Part of a small language model's weights.
Size: 15 layers, 3 heads of 32, vocabulary 8192, 4.44M parameters.
Each number is 50 + 10 x the weight over its row's rms, rounded and kept within 0 to 99. Layers, rows and columns count from 0. The size before them is the row's rms in percent of the matrix's.

# layer 4 MLP down (transposed), 768x96, rms 0.298, rows 310-326, columns 0-95
109:51 57 43 56 43 61 41 75 63 53 36 54 43 48 57 60 45 46 35 49 60 29 50 54 35 61 49 36 42 64 50 50 41 61 52 38 42 49 43 70 46 45 49 44 60 45 40 57 58 57 43 32 61 55 38 70 56 40 42 57 47 59 55 53 40 53 59 55 42 41 52 72 63 41 56 66 63 58 57 43 54 52 49 51 52 70 42 54 65 46 70 42 28 47 38 55
093:45 52 53 40 60 66 30 38 46 59 39 35 37 62 47 52 58 62 59 46 37 48 40 39 45 41 53 39 47 50 57 49 42 48 42 41 48 48 44 58 65 64 37 57 43 42 55 49 47 53 37 45 54 63 49 68 44 67 40 38 51 46 60 49 45 47 28 52 21 48 51 54 40 51 46 39 47 69 36 50 51 64 56 33 50 77 50 49 46 43 55 66 35 55 32 51
085:62 57 62 54 53 51 60 42 38 39 34 47 45 32 46 60 48 45 51 30 57 54 55 61 51 38 67 67 42 73 57 42 56 49 39 66 69 46 68 32 49 52 44 50 37 65 53 42 56 28 51 57 44 68 58 54 52 56 33 63 58 44 61 46 25 42 41 49 57 49 44 47 42 51 52 72 62 65 43 53 49 54 53 51 45 47 46 51 59 52 47 47 55 52 52 64
084:46 57 52 41 59 43 43 55 52 29 52 39 63 57 55 58 50 42 49 61 30 50 47 46 45 50 38 60 50 48 54 57 57 56 47 41 66 55 60 41 37 55 37 36 57 54 49 42 50 52 62 42 75 61 65 59 59 54 52 48 65 43 44 49 43 62 60 41 56 40 48 45 40 51 37 55 23 45 56 61 59 76 50 63 46 51 51 44 61 50 63 54 48 29 20 56
102:53 53 47 38 38 53 50 47 60 58 46 48 47 56 56 53 64 57 36 50 43 37 33 47 56 54 45 53 47 51 42 55 67 60 48 73 41 57 54 53 44 45 57 53 62 57 46 50 40 63 76 26 22 39 47 49 52 38 40 34 50 53 46 43 48 27 56 54 44 37 43 62 54 42 44 48 47 44 47 55 49 57 52 25 43 61 44 73 66 66 40 50 33 46 48 57
094:53 52 48 42 47 50 42 46 74 48 57 49 54 34 42 41 57 46 49 60 60 51 32 59 36 53 52 48 73 58 51 46 49 61 41 51 55 48 53 67 45 47 69 57 67 34 52 64 62 47 53 40 34 51 58 62 47 55 55 60 55 55 55 33 49 55 52 54 50 70 58 53 63 45 47 45 31 40 46 55 65 62 59 50 32 44 55 36 60 37 45 23 40 41 69 40
081:76 48 74 47 51 52 47 48 42 47 60 54 57 41 47 41 50 65 65 57 54 52 49 52 52 43 54 62 44 41 48 49 52 45 62 60 67 59 40 54 38 71 51 45 64 34 68 35 36 38 48 61 29 33 48 46 50 35 41 44 53 49 40 49 52 35 56 47 46 50 61 47 45 61 48 37 61 35 63 48 45 58 49 30 58 35 42 57 52 37 41 42 48 47 69 40
087:43 48 59 41 43 43 59 53 58 57 44 40 45 38 38 42 37 44 72 58 70 51 45 43 67 47 56 45 50 36 51 50 30 52 43 66 46 58 61 39 55 35 62 38 62 26 43 54 52 63 54 45 44 32 54 38 34 64 36 58 46 56 53 49 63 40 45 41 67 45 53 55 42 50 60 54 76 60 46 55 46 59 68 52 52 59 55 28 51 53 45 54 49 41 49 52
095:55 48 38 42 59 38 40 41 64 56 58 41 60 57 59 41 61 39 44 50 61 51 47 53 73 69 59 53 65 66 75 31 28 51 60 56 56 49 45 38 68 52 55 58 63 50 54 49 53 56 46 24 34 44 45 52 50 57 57 47 58 43 49 48 34 68 67 50 56 65 49 59 63 71 46 47 54 57 54 53 48 43 59 56 60 46 63 59 50 49 54 59 56 50 50 55
114:48 63 53 54 64 55 60 60 52 55 32 41 67 35 38 59 59 50 54 38 64 59 53 29 61 34 54 47 48 46 55 33 61 51 55 47 55 45 62 44 54 36 62 49 42 59 61 32 67 43 52 70 58 44 61 40 53 54 63 59 64 48 48 62 66 37 61 47 44 62 46 54 40 60 43 62 41 50 45 36 53 46 65 42 46 35 56 51 37 36 72 45 52 46 47 42
090:48 50 40 48 40 44 44 38 66 61 45 59 48 50 55 65 49 45 34 35 42 35 67 71 43 41 56 51 47 47 43 46 51 41 55 50 64 52 69 38 74 61 42 46 26 45 39 43 53 27 45 44 45 46 44 51 52 51 33 47 54 33 44 53 39 40 38 38 38 46 57 69 42 40 52 47 52 64 53 36 49 46 59 43 57 53 51 72 65 39 51 39 58 45 44 45
112:62 37 49 35 45 48 47 44 57 44 73 47 32 47 43 55 54 54 44 31 46 42 64 41 62 70 40 40 38 44 32 68 32 54 39 49 42 39 68 45 49 45 50 55 43 49 68 45 27 43 54 57 55 55 56 43 47 48 55 42 30 62 53 54 55 44 41 40 46 47 46 52 38 56 65 38 61 56 46 51 44 46 57 50 55 57 50 62 44 48 52 66 63 69 65 67
100:58 52 42 60 52 65 38 37 43 52 34 55 56 50 63 58 56 45 44 45 56 58 37 28 28 46 56 48 61 54 46 66 46 49 52 40 66 37 46 49 31 52 77 36 48 51 54 50 37 41 31 52 36 55 39 68 56 67 55 56 56 33 38 50 49 41 49 56 45 40 51 62 35 48 60 56 46 52 43 64 55 63 40 54 55 54 43 42 57 57 69 40 35 49 48 40
093:47 59 44 60 43 49 43 37 41 48 33 48 60 47 73 58 56 43 53 60 21 61 67 68 35 30 51 61 40 39 49 41 44 48 45 42 57 52 49 37 57 51 58 62 39 39 47 40 42 38 49 40 60 40 47 49 44 45 64 44 54 48 69 46 48 48 55 47 58 70 42 45 54 45 55 35 40 51 31 66 60 62 59 41 33 31 41 55 58 50 40 51 42 46 44 48
089:38 52 53 34 61 57 50 48 54 49 57 55 55 45 46 46 51 60 40 37 55 43 47 47 31 54 45 29 38 48 32 34 51 47 51 32 42 41 38 49 57 37 50 48 49 48 48 53 42 38 32 49 57 49 40 43 25 40 45 65 58 64 28 48 38 46 56 47 67 45 55 52 47 27 51 77 35 38 52 36 43 46 61 52 37 67 50 48 61 47 42 56 54 44 50 37
132:45 51 55 46 35 60 50 42 51 66 47 50 49 49 40 52 36 48 33 57 50 55 58 43 78 58 41 44 58 49 47 37 62 63 54 65 53 39 45 50 44 40 47 60 53 41 38 53 66 34 34 36 29 45 41 57 42 58 31 63 41 56 29 58 58 54 51 44 48 32 52 69 54 47 37 68 58 49 38 50 35 47 47 44 48 55 66 32 55 59 53 57 43 54 52 38
087:50 62 53 52 72 53 32 47 43 59 57 47 50 55 48 24 55 48 64 74 61 57 65 58 60 38 68 58 65 46 57 50 51 55 69 51 44 56 46 66 51 37 59 49 51 39 53 59 52 36 50 62 56 49 54 55 51 77 60 48 46 36 48 39 50 39 50 66 66 44 51 56 43 52 66 56 57 45 44 37 45 40 50 49 45 44 45 51 64 51 46 39 61 64 35 69
# layer 4 MLP up, 768x96, rms 0.377, rows 311-327, columns 0-95
093:58 40 30 39 50 59 63 41 50 45 56 52 49 37 57 54 53 39 36 53 63 59 50 62 43 57 41 63 47 54 46 66 58 67 48 53 58 37 46 66 57 43 57 61 45 66 49 57 47 43 72 32 65 22 49 26 45 38 59 49 45 46 42 47 30 42 47 51 53 50 61 61 63 45 57 55 61 35 53 54 60 51 29 41 44 47 51 57 42 55 49 44 40 64 57 54
101:61 61 41 48 43 47 45 47 49 45 33 34 61 69 52 54 61 62 41 38 60 69 50 58 48 60 48 52 40 38 34 25 56 38 37 55 33 41 36 74 44 50 65 49 48 50 38 61 68 49 43 29 49 50 54 57 48 48 38 49 61 44 53 54 42 55 55 39 48 58 44 58 40 46 49 29 46 56 51 68 53 48 49 41 61 57 51 43 40 50 64 56 59 29 62 50
091:49 51 38 54 47 47 34 75 42 50 41 36 64 47 54 50 34 42 49 62 59 58 44 59 46 51 51 57 52 69 49 59 70 44 40 38 56 48 48 47 53 51 42 56 40 43 61 54 53 34 56 56 36 65 75 52 36 43 51 55 66 50 41 53 77 44 62 49 47 56 61 42 53 52 64 29 44 47 54 58 54 68 44 59 39 37 51 62 49 46 42 39 32 38 44 47
093:60 61 50 59 63 58 37 61 42 32 52 65 42 50 69 52 39 50 57 30 54 61 40 54 48 60 57 61 48 47 41 42 38 44 34 57 36 62 39 53 60 40 43 27 52 51 51 59 52 52 44 41 46 42 57 48 44 80 43 59 48 57 47 57 31 48 36 62 55 32 51 70 50 54 37 65 53 57 57 48 52 49 43 65 49 50 54 53 32 65 56 59 57 59 51 35
107:51 35 34 53 35 46 33 59 67 52 59 50 66 50 49 54 64 44 30 45 46 49 53 36 58 51 48 59 45 39 61 65 42 61 50 54 46 43 43 48 58 52 62 39 38 57 38 55 46 46 55 49 39 70 43 50 70 44 56 48 56 38 42 50 51 43 37 57 60 82 51 44 51 51 46 30 59 54 39 64 56 48 44 71 46 39 56 58 58 57 44 53 59 65 69 62
091:50 64 45 55 52 40 25 47 44 50 63 34 37 64 62 63 57 46 58 47 51 37 46 47 63 38 70 45 42 66 61 39 58 40 54 38 49 25 42 40 38 54 63 58 24 52 59 54 52 43 58 49 66 60 36 52 66 65 47 27 49 45 46 47 35 61 56 54 58 43 41 43 50 52 49 52 50 58 62 63 56 46 44 48 49 55 44 45 44 64 50 49 67 47 42 58
080:36 68 37 64 51 57 39 36 56 45 48 37 45 50 61 50 41 49 45 57 56 82 52 40 44 51 51 62 34 46 66 73 53 48 49 36 41 39 48 63 40 37 42 46 53 72 48 51 39 56 60 38 56 43 56 55 62 59 59 55 51 51 55 46 54 39 50 67 54 61 44 54 44 43 56 62 51 51 44 53 66 29 53 40 58 58 29 46 34 60 50 51 69 53 52 43
101:64 66 25 54 30 37 35 48 62 33 56 33 47 52 48 40 34 43 39 50 52 50 41 56 45 67 47 51 36 55 48 56 57 66 50 69 34 54 52 57 53 41 62 61 52 50 35 70 50 63 49 48 45 52 50 40 55 44 42 48 59 59 46 58 55 47 40 60 31 57 54 48 62 59 53 39 49 60 56 60 40 59 60 54 55 64 38 64 72 47 37 60 56 48 40 60
111:46 43 54 53 47 52 52 34 52 52 37 61 53 40 50 38 52 63 28 40 69 47 55 42 60 53 49 44 67 42 42 70 57 40 67 66 64 32 43 55 53 52 45 50 43 49 42 64 51 61 35 47 46 41 53 58 63 42 47 50 43 38 62 62 76 44 71 55 52 48 25 47 47 45 49 52 48 42 59 44 49 54 44 67 42 42 62 41 54 47 62 42 31 35 56 57
101:35 62 61 44 52 41 38 59 41 39 78 50 56 44 36 40 46 67 57 53 50 41 28 32 46 55 62 53 48 44 51 45 56 47 44 56 41 56 53 62 30 40 61 56 37 57 66 49 47 51 38 52 26 64 56 50 58 46 46 64 55 62 59 47 68 53 44 45 62 47 47 37 63 50 54 37 61 60 33 59 56 47 49 50 36 38 46 36 53 61 44 58 54 48 55 66
125:52 42 64 55 47 51 59 49 26 51 46 55 67 49 58 47 55 64 42 44 58 47 48 40 67 71 52 41 31 46 42 30 44 44 49 66 49 53 55 39 50 42 45 47 60 60 40 58 55 45 50 39 43 48 44 26 49 74 64 52 67 45 47 59 42 51 58 65 50 55 52 34 44 39 36 63 40 60 55 45 58 49 68 54 61 57 50 52 57 64 61 46 46 63 25 51
093:57 50 49 57 45 38 71 62 42 49 44 53 66 47 46 46 51 61 50 42 34 43 62 51 65 48 39 48 49 73 56 48 53 59 62 18 40 40 56 58 49 51 59 48 58 39 50 50 63 46 48 42 42 27 55 59 50 44 52 57 62 40 56 38 49 48 25 37 53 60 41 41 53 67 59 56 45 49 65 54 55 46 59 58 52 59 51 42 45 68 67 48 32 39 62 61
107:34 43 44 50 36 57 48 55 65 38 54 50 36 57 58 58 46 54 59 49 70 49 51 55 51 61 62 42 68 60 67 66 53 40 54 40 48 60 57 41 31 50 65 39 77 42 55 45 46 57 61 42 43 52 40 42 62 48 41 49 46 51 17 49 37 36 37 46 50 52 58 38 58 39 53 47 50 39 61 44 38 50 46 65 67 46 50 54 38 59 40 39 51 60 55 45
099:68 52 39 48 60 46 32 58 55 47 47 55 42 70 32 51 57 65 57 42 34 58 56 74 49 60 46 57 71 43 52 58 51 33 40 67 63 32 40 46 63 54 54 52 56 41 46 59 67 45 68 43 37 42 67 42 61 55 40 40 38 46 36 44 53 59 46 43 43 34 48 46 57 56 51 44 46 48 35 51 49 54 58 37 68 48 32 48 56 52 50 48 53 43 61 42
100:50 57 49 67 54 36 33 59 49 58 33 38 41 50 35 66 59 38 50 48 63 51 59 50 47 55 38 61 52 55 40 43 52 34 63 63 53 23 47 59 63 55 53 51 49 51 52 50 32 37 49 56 51 50 40 55 53 40 41 60 58 37 41 63 62 62 61 67 58 51 49 55 46 44 57 61 26 47 52 41 49 55 43 41 42 57 67 49 71 56 60 36 35 41 33 56
080:41 47 45 58 46 49 43 44 29 48 40 31 54 32 50 56 59 40 57 53 51 62 72 40 50 62 46 44 54 67 42 37 49 59 51 47 58 45 33 48 63 46 45 57 60 37 42 52 25 53 71 51 52 48 59 65 48 50 41 56 47 62 44 51 60 29 55 66 51 49 64 55 31 49 32 60 46 59 49 45 57 46 66 48 57 39 69 57 49 35 51 50 43 33 35 53
110:34 59 52 56 44 38 46 63 54 21 50 53 52 51 61 58 39 56 52 55 47 49 52 41 39 51 48 37 52 52 41 45 65 61 53 47 41 59 65 70 23 34 54 57 38 56 60 58 53 53 44 42 43 48 54 47 22 56 47 70 61 39 49 51 48 43 60 59 40 41 61 63 60 67 36 58 59 64 43 55 33 58 60 50 65 54 53 50 51 59 48 43 57 50 67 49